python train.py --n_layer=16 --d_model=192 --n_head=3 --n_kv_head=1 --head_dim=64 --d_mlp=512 --vocab_size=1204 --activation="swiglu" --norm="rmsnorm" --norm_place="pre" --norm_eps=1e-06 --positions="rope" --rope_base=10000.0 --rope_fraction=1.0 --qk_norm=false --attn_scale=0.125 --bias="qkv" --tie_embeddings=true --parallel_block=false --init="normal" --init_std_qkv=0.0324 --init_std_o=0.0324 --init_std_up=0.0324 --init_std_down=0.0 --optimizer="adamw" --lr=0.0029 --lr_mult_up=1.0 --beta1=0.9 --beta2=0.99 --lr_head=0.0104 --grad_clip=0.5 --warmup_steps=244 --schedule="wsd" --decay_fraction=0.812 --decay_shape="linear" --final_lr_fraction=0.0 --batch_tokens=131072 --seq_len=1024 --doc_mask=false --train_tokens=439800000 --steps=3356 --dataset="wikipedia_en"
Each number is 128 + 24 x the weight over the matrix's rms, rounded and kept within 0 to 255. Layers, rows and columns count from 0. Numbers have three digits each.

# layer 12 MLP up, 512x192, rms 0.0857, rows 203-296, columns 0-47
142094114130129133119111112168136120153136131110123127133160102103095139109136160183166100088113104140116144140109115105160117109141156122130093
144088121124102170115090159084140140113079174145126143088151108086097112112114130155133110144106137122088141103135157140117122130124098139117162
147133138106105138097116150132150085119140125111109122109092150164140087116157110054109100113157124129103156126164117102153153142105131141122071
142108151155124156111123129177106113131091098155165136157125129143097121142167132107112096158138135090122114107123134138104124124105142107121132
128130097126181121141148158111125139146141145167120127148138150162097100150143146108125113153162128120111129128090084109132094081121127117091148
112135163081177170097068119129133148124128112147138121135107106122080151063142088156176108115102119107120170108133087118113124097127119127182123
108127091126139148122113123118157117124088109088118158146132136103112104102130133122120104125148186092105087132124146123160133150135118155097146
117121094142134135160138106117117163150127078097104161188097096143146080143126166125091113142107142143132156100120140139122100098126123144107113
184121138164081094146132145151113116104099122156119161176123133105087137120134142169148135130114144126120147125145127140135146112111104133126119
108115115105134109144120119106130101141154095144078124148150135116140139162110101167141100124129147161150096123130199156090134125177148121081164
080118152125105095101087158155137082107168077098127111184120130108080146162129153108139123155129153153147144116124119132135134093151176121134119
178123141077124148130125103144116139168147086156150111142119132139162175087112099128162130103118118107117147096141161200150121141145108123128109
108132119112105132107138110108080162146105124138172171135099103148113128113055141107122090136108114107137071083161127169126094124143133084150099
107138114156107145078126135127122113131111133153132112141119178182141102164166145120119118146152146136140136096117143123098132168180115118152146
105116133106158163101098101122137149087116141128128118132125097062149138095133115123132075128106137114137133099147095168124184172136121145131128
156116121139120133114151120186130138115163134144131116102118071112135103180120146129133144072146108127134152125103125111129134154138121112150077
160147116145072136100123164118128132170126155127166122133165151156176135110103153116071121111125147115131139112134164101136184120106138090115140
157094122135111104148107130160129111181148146127147089137118129079147099125113135148130098116186132139142107125126096104161138176169097103102086
146118107138082159114158158122144120125118173084120110112127141149140110121152121116080104131110122167121153124153091152087150131103130134162105
094107152139129136164154134110159131120122129127114126148097130127128123102158175148171106138130172138109140143097120151117144111134129134149133
134129088135116134168155193125126171147190132115127134172107132109123143103108109102111114121167126156109164092150132179113139110119135143148152
177159122137153095097131158119131142116101178145097141138152154116146141103131166136160102169121148127096137109127136166169106138116120146108136
142124091112091122131090105139160105081122086176147120121145118111131113120136115132116116091133138122115123107115129161111122132155124150060184
130149108121171141156134132140121092162131141130118126146081093092123148123136130128136117144121100134135131150123187122087130118114146160143121
134107149125135140104113167126101111092124174119141123111079130144144105081122172119148103108149139128131132131116128132113192143167131141144102
105146080117146132098099109112120107118159154109122147099133107138171125118091074120105149147127119110140153136158174183132136174116150090153111
132129122144073132116144135152156145121137128166135148138118140102150129140139140074153106102139121151069102120095104130103141096084150145153097
092097124145153105125154119177135140087144093101067138145097136092080140147104075111117157133137102109087170179131098113145142126099106124153105
126127137155131102078129108084143118143146102119111121154176088137125143131074094141146105133162120122146127135100177151135159096110149150174123
124127149135116095139130127101118146143144164073092137160127161142159133148154108113108142124171109100143105141137114140130091133121106119179091
125147153132116138126141150102144109098108131123143091149142143118126125124143096101093141100166100139115116120137117125119153126061143152130117
174132161143095098121121158155112112133121117145144157108092136122144094119103102146056156121088170153135151138095114112090115126147152148125133
134076132115099133109112179093120154132160145137131103108130155129135153089160113148117118179100166140184070152121122161155138062137156075093087
107157106152138123113126098128144188112144133115146078093113130138074153139146179129108068148154147164127111141144124116050162140126127162136133
142084124109090164153109115101124144123122148154135137104162132139127156139156106159126054133159116132106125165116136114150113119152092124134116
109150141121162147130158139150130108102132113103120168133110080162115094140134146150132165103092158121144120131124116146129124143137118133162134
129099099158116140144105129151093103176171124130088078128149155149110115091119170161146184141167100119107162159105116103159149139143144111084175
091113117119164122121165128152151114146167113108101142155136151126167132131137132136132125113120096105157136148130098128128106101148142149084139
122122134151115144120133093134133192175136123138153129152155108125152135118118126101126145117126172165151151140125143131128124151101104103156099
162159117136085166143109123075129176124098164154133134125067139127126138134112095161131111144113104166084126170099083052107120150098126129121107
162116143150134152133114133124167083109140106106159128107122137135120150120139118122093117153135097114141142140118161079157122179121104092128126
124137126109159131126163064112098160146159132143111133163086116052136122108094145084093149138156108086153149124143103112115167106150121115135122
110136139123175165167127116109125135128150122140099125148137171128124160104114108134142113113111141135135158154115084158110076151138120107068076
080102124118151129128110112134115123106133142164130141114126114099133115110154149124121133081112136130157120160127159081090096122137090087144117
119161133154154141082110165145124128094119151113183141114071090133085115135110135173132116130147127107126130127121160145143065099118141132124180
154143102123142130110105126166123089117093139165115123104094128095139110165129101156133137123154159137162153115175104145121122140090117143154129
144117151117162160129120109119130154100137096127153164141181104116120135120140112104118124130123111124129092136161121140088060075121122135117106
149117102125111144134119135138163084155160098132150149085124168143163092127098108133146130110148131124119100143137103161139174157140134122115069
161128142130120163132130108112137129115124135125172109104148112134128129114132116113169119194066144124117128146135140086144143123132136143102170
101137144124115164127100090098085093167092120097103108106143164109098174115107115125111130140124152159141114145173132154151080125134103115113128
125158136195129175128135145097151107174086127114123113148108113118153098143144130173160117159133121142079143099129155110143155148143108144130146
116130192121144119092151100106126130106076104135151156111142155110150099161103110095171162132123145131121126159115060130109091157135089115137138
107148134117157095130103101113120138083095119110154113140094125120161126080139151140119144133125116102151105089143173137134143160148100140094148
130145149159128125151170128127112128137125121177135118153101141137109155119120089118093126145102134127144087121167118138161134143072120111136100
141118144174143147151121179093140165096105161129106122101174114154120160140138141127162143084116156129134159181153145126138168121123140153140089
140185161126150112127142131089145096146150086125076150141095164118114096112100124124140100162102130143152176150112130103143105132128140112142115
121141102154115170152110127128142101126151154077105171109154159174171098130131138115154107116141104106127088145107134127121118181141123156120136
127131137099106163186183115140137073122103074084126162135137156159134113147094148160157123120083141151120112111088118116177133146122086134082124
119129120125136120132101140171062158100124181156078163145180133106101142139134124122124115129136135128131095154123139161111137150086121124144118
140099091155122163144146095110105099100123161144160156119101133101114102106113131118163094115119125163135150129147139131143128149162127099138114
131162113095153144123077061165128124116128126162164153124137166146122124148137115164130145133174112143114107135087170132128118168139093118149162
146101138132057103101147147128170093145131105139106124099134120154099107141107142085088140122107144114119153149104137106106131102141102133121142
143125135151109155157128109140155121079142096161149151075125140115067144121113145134112149126132135133074083163104090104149147089087125084100106
116106103136135135118129118156120114093085179150101121126110116098168116148130104166150161139134136118086156093156096150150109131143121177148090
094149134118136135097128115123140125114119150141139137134135106121110139107101111136128127179160133135143127130129099119135096090119145128101112
097117144113170082123138071154131149101193133093117086089181169138082132170118146108095151165148106161121113094123132136084144114107115121133104
106147143130133151146097126099111118138113122101122197095122207089140164136101138155148120118117142102146101119145133155155110134144087141109120
153143160137086126118094084154127095139093129094093152172138135143147151104091160100113203117089175104125135130151118125138096152169094127102116
141154144156137119165124127126166123133141097105060142090139118142139120149152129089122138147138100131119117103096148137099099117102100123108174
095128113130132137120137140127120136146139131157105118088145090132148126123105113120104118144153133124117133128126111150178116102142102132138108
155113131139137107137134158119121142142138103133155147113170123115116139161122152144120118139151131162088124119148148100135129158150122103088116
139091135123137134125148134117154106117139183145111132135149106114097113156149113116138129147109140127133146090149101129152115108111113154128125
141127158120156128093151116119099175119133140110120124132097152145120110120125140154133145164155105143097112178144143133142164094125143109122115
119128132116134115097197114087144144093159131173133121151117130140138125149116100134145164132126131159089128118139108128147134100112124169118164
126102137110151096076099112127099109130100135162174089118119131137145148139139055136137105144089119112156127118141141092116148074133115127101101
107128123112154097155110129115129146140136160128074142140143132116124126118109104108148134172132131130118117139145148138152120183129122124127148
138133136116150101144120154147086115107146134093110147118132127141155145099141103135122140114082139158145098112101088126119099113095128161140145
156114115187163179156133119102145152141133123133118150106115158118121137179135078103201141105088114121118134161082099111172123141132077129136107
111144107148157115118100157175152101187127124162095138099159119110123151140087085146151096153164123167114135126161157124110131155134093128148169
097164144148094088138122116121134118132175124136123188091108146115154159151134114111145147145095174123126084110120123127147124113122137163141146
110192138152111093109091136113125137120110141122109152136122139116173151121142112190126101131124123111106084153142161137146127146147091137162137
113164162149094074110095118176129109125162161137107131109095137114132127169155140150081109166139161116144134115135133154120140141113122127176142
132125116102137116126165126141169119133117127084123119133102131095109131193150187145120111157143136120129121171137157111109146139110148118128085
105102152145114174145124174100165112144131132161121140141106101135119119094148125122177155115091150109122112075119139146133135100143139117121151
109100098079103113124118125153134103150145104107107133129102160174119145151099120188124118125138124125106172113148122121125190144132165117124159
113125133117115115142143166126097141123117157097151143115114130117100165122095101125128142110159162171145139136112172167117140132175083139161145
115072100159180132136110144136156123121131139113063116130116135105116157147089154141121115103149143134134089136134125108105167161100123117156186
122141114114104139145136135164137119147165131140112138145133124136146068171116131151158114088121186125110152168151124162128123084118175122115146
101136131118108139104127125130131146104104136174154172140089129115119128135141129133169156136114106109114152102117139160130101111138105137116101
140124138106107112126120158159148084046079154114111133116136106140143077134107131146178112121137119136141178129147147089105158139125101104108119
223135092148077113126098111110181109133144122085104111102108146113127114160113133154170167140089136134152155118131130161120150102123119139150141
131188118077142179120181138141090157126068107120138159145119129125170115107142165143168140097153114139131097112179122122154104149110119125132132
092135163164113115133144105165100132150102167140115045140109150143128115156114118128099170141107108144140101133141153106135149185109132103138150
144111156120099139115179104105141151095105126141142137101137110158150144116103123141121133120100179099125167115139126118115154120117125118142085
# layer 12 MLP down (transposed), 512x192, rms 0.0802, rows 203-296, columns 0-47
148147132116155122094117121143117136107092123170123137158174141128137138104121155150153164145113099147109096130154135105148149130138113128128099
131107108181133140110118109127137149118127171133106125173178141128116158101124111156117097146128094157138113121090130149135146117129153121111094
143129149093140147175111102167066119108140149128105121113126128119144156140149107138110133129145110087131127083102119095082132116114120118130159
156092138109141169128154145120101154139114157131131115116108124088134128143146144129077134127163162176113136126160120140103149139108140137117125
128115108116132145139140165122142095182129181118113128124143116111125112129087155156152116118127111148139147137143133135131169177131115117120111
123166131184143129141099131122149132116112140112108113086076147133172109147159122083129070104157121094095140138137139109120096133143124156063148
138118144142143111130106151149157141126121127133102119117138090106132158153128120129125133100111095111144135104121133090134114117142130109122171
118135135151111153120118124147123105098130134127163144099157173183139144123131117128157167156126103137131123120136119103120150158143131116141131
127150136145068170158115102139167106126120108135156136133146141126146107124154154096129154123128099149080092120094110165128094136105125114184134
109156106073126141153148138173120122133136106177123130114129089140126122091156118127163107148103117169166130131103094134192183076092131132145114
100158128161082085102127115097059122128121148088145098139115127134097142128186130104123139140136086156139091155155176079115143153145093139111123
106122121090147126113151103103125121118139132122145151196131133131165123149174127132123136139104152200135120171151080129130135111121118107110168
073125129145088162151094176132106157091137195135133102149123149155092138172128111114084124108136098160110114112132143149100131118121125089143126
141127145103148156145129123126139088134151112136159142137118122151088161127131154150147166160120136160192121127153110115078124138138106124113139
118117176116142109129103111152116098163142096089156090144120110095126104188137108121139151126148093140094123114069138115119129109129155094121158
141092101141128131136122090102103136115078117089117119123109133120158144100119172085121146135137170115143142081123147109116121130063159143090169
115116142130127113153127118092105139115168101126126090115150154102121191157110139155137088117136107170161140150132142143144149174118150123102133
158115132133135123138111132091155079134142096134131082138133132110127134136127135150146138126126148155135126110162106129156128110139134140114126
093107120139110146115128127129147126087090103095153101147128129123103151106110144060115124145134095093128178127101145138155153146133113145173105
132152142138150100137122156121107130103104173124120130146119138120104136139125121122163148114155118160140114101136123126125172126114117138148067
087124127128129134126142096127136129136158123127151124125119153133152088075115114142134093109112150088080119155101118161082147101147117100119103
141177122106104137134094112114097143134148109131101091129160119108135117133078150111160086126153125151138173106139124153129146129155150102098095
122165165123099088131118122149146188116132148165121171120119144133117156143144176114100139127137166150129129128138133166100096160097106143112091
123156135131145151118092101156136123139087117147110118117126153159119171179105133106072121126120114126116142132173151138116114161133110103114153
098157098136137096155129122158113118131127162069132169146189106102132146110154140129156147139081130107136121120122079128130115096113139116123113
122122177104138213100138146146121124144122152111119114161133131157126162095128164132140115114109100108131141120149086110130122108084130109131130
102131123159121127142122141104080133091118186118147140113147162183089117129158152183129077148127092132147157175107145137135124179137166120166125
112129112172158092155109109102131156164138101099176139124135169106115150171131138139097147115095103128128137141119157161114100109136115158140103
129116136100136107124147164163112089120144139066113093120166131125166123139129165106125121130148143094101191155139131123085157135106091111117147
113090134143091135140197100132132189107102143183134113128132139109119106119102137070108140098108128103100132134107104153143127135117113116137150
122127107103164139121123095096148110110121119075137139131124125129120077138116110082128133135129154135144137130135137105093144107152080089117097
149082121084126090141115124124179087134142148144119171078151131144073117114072103134142108120170142098126120113111148134168155139148117114115140
133100125147166127136131150098144148124112149165144152151131117123118115129160136112186142099139138152111146166170125119138152109132145142146084
119162165078113113125127143131127132151137175143158162108135125154114109108110137150141197107145119117107134123125085144160118099135097144112131
161136138169135129176106124085108139165115102164127133162148155130103167119134137137157163168102121176123096120084108117098144108147155134092161
143148158111101088132132067133123119067130114170137122133132108118147115100126165123103087070131135165142152142141133114130125115125125134161132
124148113120123126123105158100138106116132145138104126161114130110088136095119153129130112143159181101134135083086140115140114156108158145161165
119160152099145100120152141147143121087125095129115107148177123122117142114182129117106142122132079069147119163118165135173164127140132125133095
118107118107126125143096117168156141154145128135094168186147094133112140093160155183070104129118137097102148134119138097162153117136111107144111
170182146098130106117117108154141123132147099144079157122137160132126133156141116142150127131169171126073149100118112149116149120130117149141113
125076174161151130141154144138117133122155111129133129167126123100099131124131160087161134127158145156127109143105094148141132115119168150123168
114106111108108155127117117155146164096092121119147069056176113171144142135133154138114117161122134187101099159128117113088112124120118097169083
091105135134122104132142184129151136167099112118080094136128110129139125114106115161171101147142153114133125140116100112132121114117131127135123
101074148127127118155147083138153089090126089129146111132114158147124111112132117150156100146149144157138164129111117141112137136113098146122083
132078122120135121144081158107105125106134143122152101126160092161116106131150103141143154116120139085093116112091130165128137087104171107068101
093083182100151140085154118097107165155137118132077118172100160089097116098129136123125114145088129173112114118089126110128128139096128100137124
168145098084134145141138131112105137106130145127151170166154135161139189103134138133171127146094112128133141127121084138122135104105108135136139
086138140131186167137092143150138134121140139126101094138111133139129172116132113164114099123133137117112152128149160132156139088131161109140153
111155118135112151133141112140153135136122148123130124143090118164157169115146134144183103111152178136120129129119141083122128123142107106120149
127121133117129100134133115121142107121144155100105121151158088175082141086119132122143145107149147114137103132099134142112157161082109128122169
127190178102060150135155166148172124133105129086192118114141155140147118080166138161121130126152105068137145147114128127114123193124115137152115
140153125123086124098087124184130101087134114102096099171130150105115182121118142125160139153130118133108120151121118138146105095120123123141057
123147106142106165105140155100126142141114119164144139104175149112108163126137111104150136126147107054137125134131082151098097100116160142180130
091137098101114152125096141097085099126149137132136129127141108122141099138126141120136129117096094054120125092124107115137145118132087110127164
094165100105159120113099158103107111099099141107101118101124136077079130135129136119140138135132143170116140113145109137152132132120169124103145
095104137124100125146142129126136136112119127068115136148149131112138140119144099098124147110176158108123152168096111070135138170109107140143127
103136138121121150130125174103138122092151157128130145103156136114129152124125114102087134113075088126154130113125122149135120149168148151132155
134135158115124128138139141174160101142132147093122132119160123094109102144119121141143143163127101152140118140118120120145192088118162109095110
096103099129130129164131114137151126102087103150103140111152099136101176155141137136095095115117150157169137092112117127145113095172145125148135
131089118122168119120135122108159171156101125110112116148108109129099160134125093148125115126101129053095179141163109114122125096156114120100120
144126081158130166137151140123118139123114137082119162160133108153108108138090095115072177177116107076144121148080112115071147127141127128142139
114168119098110139152132090138133109136150152123116123146138129119109107138134112151139143124132091140136092125131138152161127143108093110127111
150145100102137103084161083117104160160147108102107134120098107139106120120083114145149108097167171158157142115156103159119104104116133139125135
135136149136123172130096122146134104148167127142134078104116157136110105167115143102125125150150090115097146130173170145104166127113114121159172
120132091081159121205125157125128111133134096126183140119129128111142153125107129165119155101154139079113126121122169152181138115129102151124134
148161129132105094079126128088174110130144117163115111107119143132094163111166133098129152100122096143132142106118141127120111147120151122086117
117134133090078135128084139110146156128115188129129117116128129159103115063138125118169160134123098153179098121148120144170155130152126124112113
124159129158152141140121120167094121102115137111151178163122130136131146118138119153136137129132127129143095086112097166087141119128089094166112
148115114091138159128132164116134127140162119130191130082126115154127141084122121083121159114077155100137125125123116107159100136122118147113088
131118141124101132136136117137146114132150139125147107119127117140132129142109099115119103155087172118137120121159153143150152103105162129137142
076090086130139113133143125104120109140146096158159175155127135158099134116105121092117136152119138110150124114101162107144134107138114144164108
100147146127149121112107077144095076094097089154141113168109113126110078137108127114059130144152136060117099135130139153107099135167131085177120
140118145142122101153089135117088169106118160143123150108107129159119092109086109110115164152114139137126149168141168142113136093084090103114146
103115118146185109135124102141172104115137141145162165149163161155112102109140096142120131129143147187152166141090089181133150125134155130145144
084120123138138080170127151105148163126103145137162135202053117137165134102141119118129097124140131127132140149123092114111146111136077123123123
131119134167105161137109139148140148114088136144157124109169150122140105121138117128151136115113147128096125106101146108148113092137109119113140
090114104139112164176152151099108147127135180134110157133173152134139110117135116153133131127088144194116171138146130154124118136139108143159128
140110144196124125082104137092152122123111121099117124113138152148101158144165105162120088158101106091085148102113146124185074123109120130103119
203101144150162117134101140135121135105141102137143133155131122141119108122071166131146106118135168183105100117115128122097133153145126123133092
117151122136141069132118142142104135127109127096136095115131143168148155161094104124184166106153126092115129150085091093112146124145127118121133
156088144125122129126139106124124133123117078145150109130155142145156125138110089073122134097093143147143081147094139121145121108159106125127186
129114151130162138139176127106133076136126109126118091125132145113130109088164096092117116143095140115112088121140133130121121143153158117103099
119146123137119150121094105110136156126093139155150085117130175140147125150088103119157158137156112121092147116102093116140126133132148119110111
134150097139121124092126118152107136094101127143158120131164105180097093116144113125129092110096112176141143139119125140120183144139106085147098
172180210110126140104113109132124130157166156111125115180135099146134098116071145114142099145144121113121134088138144158160113148116129154130196
161125144112092141150124163151158116170108140136161070104092152159102132110096122111104082115115101127133083153123150126118121090129151103106136
153154138116069155108102123114141110174164150109170139123117090147135150164134140089108119114138128123132122099167164114142130148153103122160122
113176127162099125148143131145133130111119151126157113115122136130125141123094140095120157121123089079111091118152113102101105098133101145146119
165161101082163125090116114138151104183116127138127075131148072141124130119099092073138167125096135172141097091134137157138109143129163144087100
111089095099097122140162102119113143111108100129138155151133171116126123112097127125071162105160157103101154119089126121161115118122160115056110
142122145120156153123133173130169129138124093163136131169131153056118110141120139166104125130110090130169085140150111119135088140131142123181135
101098102147086118142099076153129129173179137109100153136067104144108153148112116150137118137135134111144160133125114142107148141130168142088152
118125116131183104119108137136111112151133095136139141155151116139111097149152094099117118131097120099132146137110147112130076129114142110102137
165148146124129157099162121146125151118095081131121142099126114158161088098106107119110125151148063111131114077114127128108176123128118130126081
# layer 12 MLP gate, 512x192, rms 0.0849, rows 204-297, columns 0-47
101175096155085087125139141103115092121096181135106111109081097132125142104138122103116101126094138114114127115148120080170114136100128135121131
130154159120098105140149142153090122169105138152113152092137150169122122094125132112125128120152151154145123146108134088146127162171153116125150
092161158120114152109175163067125148120073152120131128142099094105123151148135164145130115145123171132103106151151158188116140134144127142083153
127139107165154123145141148141135109111134103117102139124159149145086159134133141097109134138135139133162141139091126102152157143118154110093126
129131151133132092106136111092153092108129130136114138091084098172147164078135139101163149155112095178134155091101113104177179119178069137120136
129119127134111148105096127143177086135117132117135180105138136152127124123113137128137154129138144155137156164107118114100091151146129105153069
140148098125121142099120149140141098084125144161161111122178148161141157136157125130153136154178124161147114143135114072124128169110104104111101
135088161164112115171145107124169149115145155107161157136121102129133149083127104161112071105132124123092119148101122086105164142143122151138101
162112143096092095119121151135143153121121125110102146143163156107147116117113087143152109138103139173110147103071093127140149147150147100147087
124200130139132055081117144112137100159126181136109142176134160097108160154185150151124107126184150145073119134117114122148131113124134101140162
177112117119148147112129114131094120093159132114109128101097116153152134083169144075136070124107149146084079140195138081134124108164123131128155
166156154114139101097109092139148154173090149110127109085066099143108134130124136132130109163111165138099117129159110104146106139147131098149113
117140162170093146130114089107161126135115157104098098080133085116103171096104130118157127145150156171117122134126147076159134102143109160124085
093158123117109113123117091148116126132154104142120165070173114162112127078097078131114165162137103120125135170165172151087139146114052109123133
120136150096105117133153148116110125127122107136145171143106098148152168124144127118088104112109177122150103088154169154155187148190161148148135
141103113143102117097113166147129128131138146149106137091098120112134124129120085159096137109112135129150133158132121083140161103110140149141083
116128146099165149105176079173150128125142096152083157100125149139104110143109163151134192134122133099136136119091115143125134111141130102113113
154170083126149114104148148186133149137157135146124145148158095100117124117169121128134109170137089119092131127137100156115165120136130121151130
129134101150141117086147140133124146155108116131095086151078169111114168099128120138168129143127161140140119107129095106106142111137110132122142
149100115174107120116133152147158139145116098129148121181131131156146172112167128116132158108116154140050096159126124163127113125136170128165123
101116122095119096071141141105144114157160090133166119121123172154087119113167122098128133124063141136154101117093166135118147116123127123116153
122118134131149139091156123152139165132112076097121093132151110146106125104142125112091111118144127137101133122143131112090110158108139086145131
134117102126122138129138130091120143126161150106089126130094125126101134116145158123150104126190135127141117133155103151169155118134158141143117
145143168114137133112160140124110159177133123100138146108125110097166150098145146103108113135139159159088155109119120130116128107103136180159128
135124104143113088131154150133125121165116102121115129070145140124133149123126190120095107154129151130132066125157168088128130140142134112132141
121135128133110110106150107134089163128137129136150163129101113114087115116152153093128108081162163154151132128102122127084153156088140139123138
117094120122102096155164126142176172140117139123116128124113092117128134118126094129169132147160128113115170155161097141132141143154108105115111
106125079106135182130134166134155136177118150131122105118083127126128128158109101120147142114180112152111149124145145168156125147141139118106118
120149138112132117070129130133109148145161095099109130141104153148116133127149116106075113103177121116140130155180139120127144139110142163131110
110146167128125109105127130126157098135118163142110157155082106121144151132124127089173124123182140138102103148141140119098119118111139124127104
131186156156131132108108162153123136160154137147152181109125141127110131142164137091107131112127116115142104121163130106134153162140107126127117
115127142117121126068114156102121109115167106165134160079112143163142171111113116123104136144149149115157150146139107122111097120192132145105107
139129145100108154143104116165090089151107135145137162093096150120132124111122145136128122089109146102172159110129108100094148082129094083143181
141187142148118144128131099148122142150151129129134169111112139122132108078107136113117197133147134127136117161128098105151126169123133114134178
128113106129116059130125153156106148143101135100141089106131133115140171109113121135136133136107150143116145157140140135129106118099130139107184
139130148088124102117140179140157079118137114109061160112140109141134139159172149142133121171150158152170136142141153146116140118124107143126133
135162156151145150121179150152156114119134136113134145079117110133123110099138137117114154159112134101129152148144107141094152100157154143084170
109180104164092116138101124114139160098156120093163151178116122182093142115128090134120117094147124148115158157148149061128181167102141133170113
120155120126135116130187155129157142086151142114088163126114131099118149097167129088121165167142140162125118133141128146125145110112171179100112
132118182132137149144169127142141136139116092085121111174126103112128178118086106137098080158118128125117117143135120153157085124176114082106159
121096147081116092075122127139079129154145128139134152114184103137124155121108121143150134107134104169157164107100109133133158173112079097091122
129134139081146105101141144126136129093108125156127159133127128140150125096166144117136099104113116182128142153102086171126145156146167126103136
112140098135134120096116136159122127142144144102132108130112139137118142126136112146116136151123189144114157121155066157128105118141102081122112
145139102146176150104122104146185098117129119089143121122118110108117117165162132130154125156148146159105124101139108152127125114159117136107118
119142147113137108128145161134143175123157102159087115189116093098146111109131142124145153156140122106117098140128099149130126126159120144104109
162110152126090116122123136121117127092122126133127111175128149104129128085121102133138150107100112152158121139109139074137128131182135121123175
116104159109112139164175145135140101150067189133139137110140103101116128116152134105143140096166132181101122153159116108124103117145102127119133
138129133126132130124151135152160128151098124142106168101094150146115155111105159151145153113173162135114145142147113113145133144130119141124125
096132189115160128116154128112109125114152119114139117163107129106141131130151108120123141104154112155071111106137147130122094125182073096134131
171131175106085130092124105119125125117120156151157119127137118161131097113081117135126129120151138119142149155120110105153119113159088127158074
151161122126092101097127136169121108159123126120108111081098153095095169132105150130128134126119159122122150155133125112143142103121134141134126
117087126133153147098120142166120100125147131123147107102115098120131124140117065155144142127127125110177176076159088116121119159136182122158139
161133139158143106121129139127186177122124146156099162127104117124100119151110108161111149147138118148147148150126125145113144108117173177151106
099130136124095128088129138147112102185126115119148135134118109116136107110073122123148151142123130127104144150135082131127130139130130089117116
121165145140133098135143120118130149137174139088106176122114111111135146130109145106083167108152142164109109127166125164107156120104131126084141
097153173137092139113092128200130100143118114134141167136141153158093127092134134136123143136105116120127173109135125154177164114140157157122136
182170120104164087095117118101152084167114147136118121117135091181057106121143156110096106133131157116158142107145132155143123121142119155108152
136135105092120112134151095151170140147111127121114126128098150122127132120142177176160166137114136133122118135124121126159147118166105148131118
162117162076148106092108196126133129116148147122165149122095118093131124128117126094122149188133159158148077174133156099125128098160132135141154
113139144151172138128093166110118142163157134119097176127109085158116103086134154110120125106153146145119148121117125114136178153147097129078141
119180112120137116123151157103131122122125114187138191095092115145113081149137129124113176123125167123138144146131115109130107146114117155138082
143142195104174168117153144157133172192119152108166147156118141144118143121128151123125148108107143155144134123149104132140153127129101081121112
104104128157101124167145121131135129112159144105103115138115122129091110114151055137156135141102189124154149124132113145125107099150144159124114
155139152123156085140138118162169143132145096115097160160079143161146143098127155118117149114100134109107150123129123124169142115107115155140144
156128127115119115128111157139142161100156169152156113152110103170113149139142124143127124128126116163140158115179116103185135117158121158148116
135146104118180099132123102098180079124132097086132120146154073119057176118118157142145130110102107149112112150106068130132105155158108122103117
117130142095131106153143114132133103078160165093131076123156133106131157110145127070182112159133124142119121136095092139127111129171098098097131
148145094110149123132104148139137139132131165121115158121136154108071195129112144165097082118132149185109147127123173135078144171142096155170123
110141089121158175176100128114173124141128094157134151154154148158112141107117112116100135131142106123105123125108128155136109123131061122094130
123130128076131154143143125108156153150144122106134181134081109139159149129091136102131149158107148128148138140127121129130149159121113141080134
146131119117114119143146170172136088170114128116134148129150159115089133170092079097106193140128053136122148141109130100119136089123138064122125
154163115142146098125159142122092120164164132141137128111103116126085123135109128099089143164151147106156117140159142139121131120109148108096132
096094113098130139078119141172091151116149141128148122129097146152169133133132130094132155106133113110127116143094137122183130126129112128126098
140159110088167104112146116114114133152106124102145099187121129136128114115181132124110130155143127160152152131162122150126141146076124127057114
138127104154120110109115184133144131116068110119109118125125098111150116137049146119122107114118138131102163158143128138129115140159122173104132
107143121122139152102109159100140137094144147111113185137115151119132141106142124147161105122116141146093133097115098156114084105154167156125120
146136136144098136055122144145140100153141191121092140100094151142127120086120131106105140179126170144134107129135104166101118185143115120165142
179162138111106156156130139113122130122101120124111133177168109122183108159145110158134124129106111127076174133121118115142151142141108117115178
132151133123105117122167150113128152102134140131121112130102124154110122100120098109157091147134178129161101136138114117126109128108126139137177
134142119085063081133112143146104108114128162132148179073116146145135191130159118131115085104136138152140144117093136122154090141115144123092127
118133169148111119144145145120160135132130110159088153129120125127109130074132154106137170100118108115179141173132086084139160130137131164132161
120116086165124118126124127131166090139116158119105129141113136129116200103171112186135103129148104162094107101099183150137134113105144127123110
166110136150107150140097136141089146118126161110123127118107082103102133112151120093152133133138101133174118097124125139146133122157096104135169
119138122118068093112164138166132127170121096118121170122116107145111164084144104106085124159117179141111113160130080161128150153166143145083147
135119101109137114100123115085137111150142187141124128081109149124091120144139122102151111144112107128153104122134136103102107108127149112128139
161144133115071149127139146146112113174200113085119106125134116103161127163118141069081155175113107124111122181128152134132126122130114104082112
160140158160141138156111118137115133142105120137115110113103128099125183101098145130103100163122185081104116123137117095125095127139090172179113
122157105125118152100093096113073139106092109120091102113125123126111118106116124100175160148137128139111113129092112111142140151134142071100113
098125124147091124090168165131129126116106133156099185108076101169109128123166098109139148129137159128108118088143120089116147089144134130104115
137146127120096098131140081151129179186145141116102110151149097137113136128106123122116151126094174181085138094134094150166140147122105113143126
128103141151137111121123126133094176148144131149106119173118138141143138110122132134113102121160144124149115119124094130109143131145121139124121
116117136145092137149129138147146128104064146102102092129089135113075156119130102141101147088146122154126126126166123121120158113150140121118116
158150188173110100094060179118134108136091103107108105166153080138103134070137145107125143162149168152112156141087117160120158106103163138167128
176124139143142096125100124125139186118178159120155166095119162183139107125166095103129094130136134138112137082129088161156110166122086123130058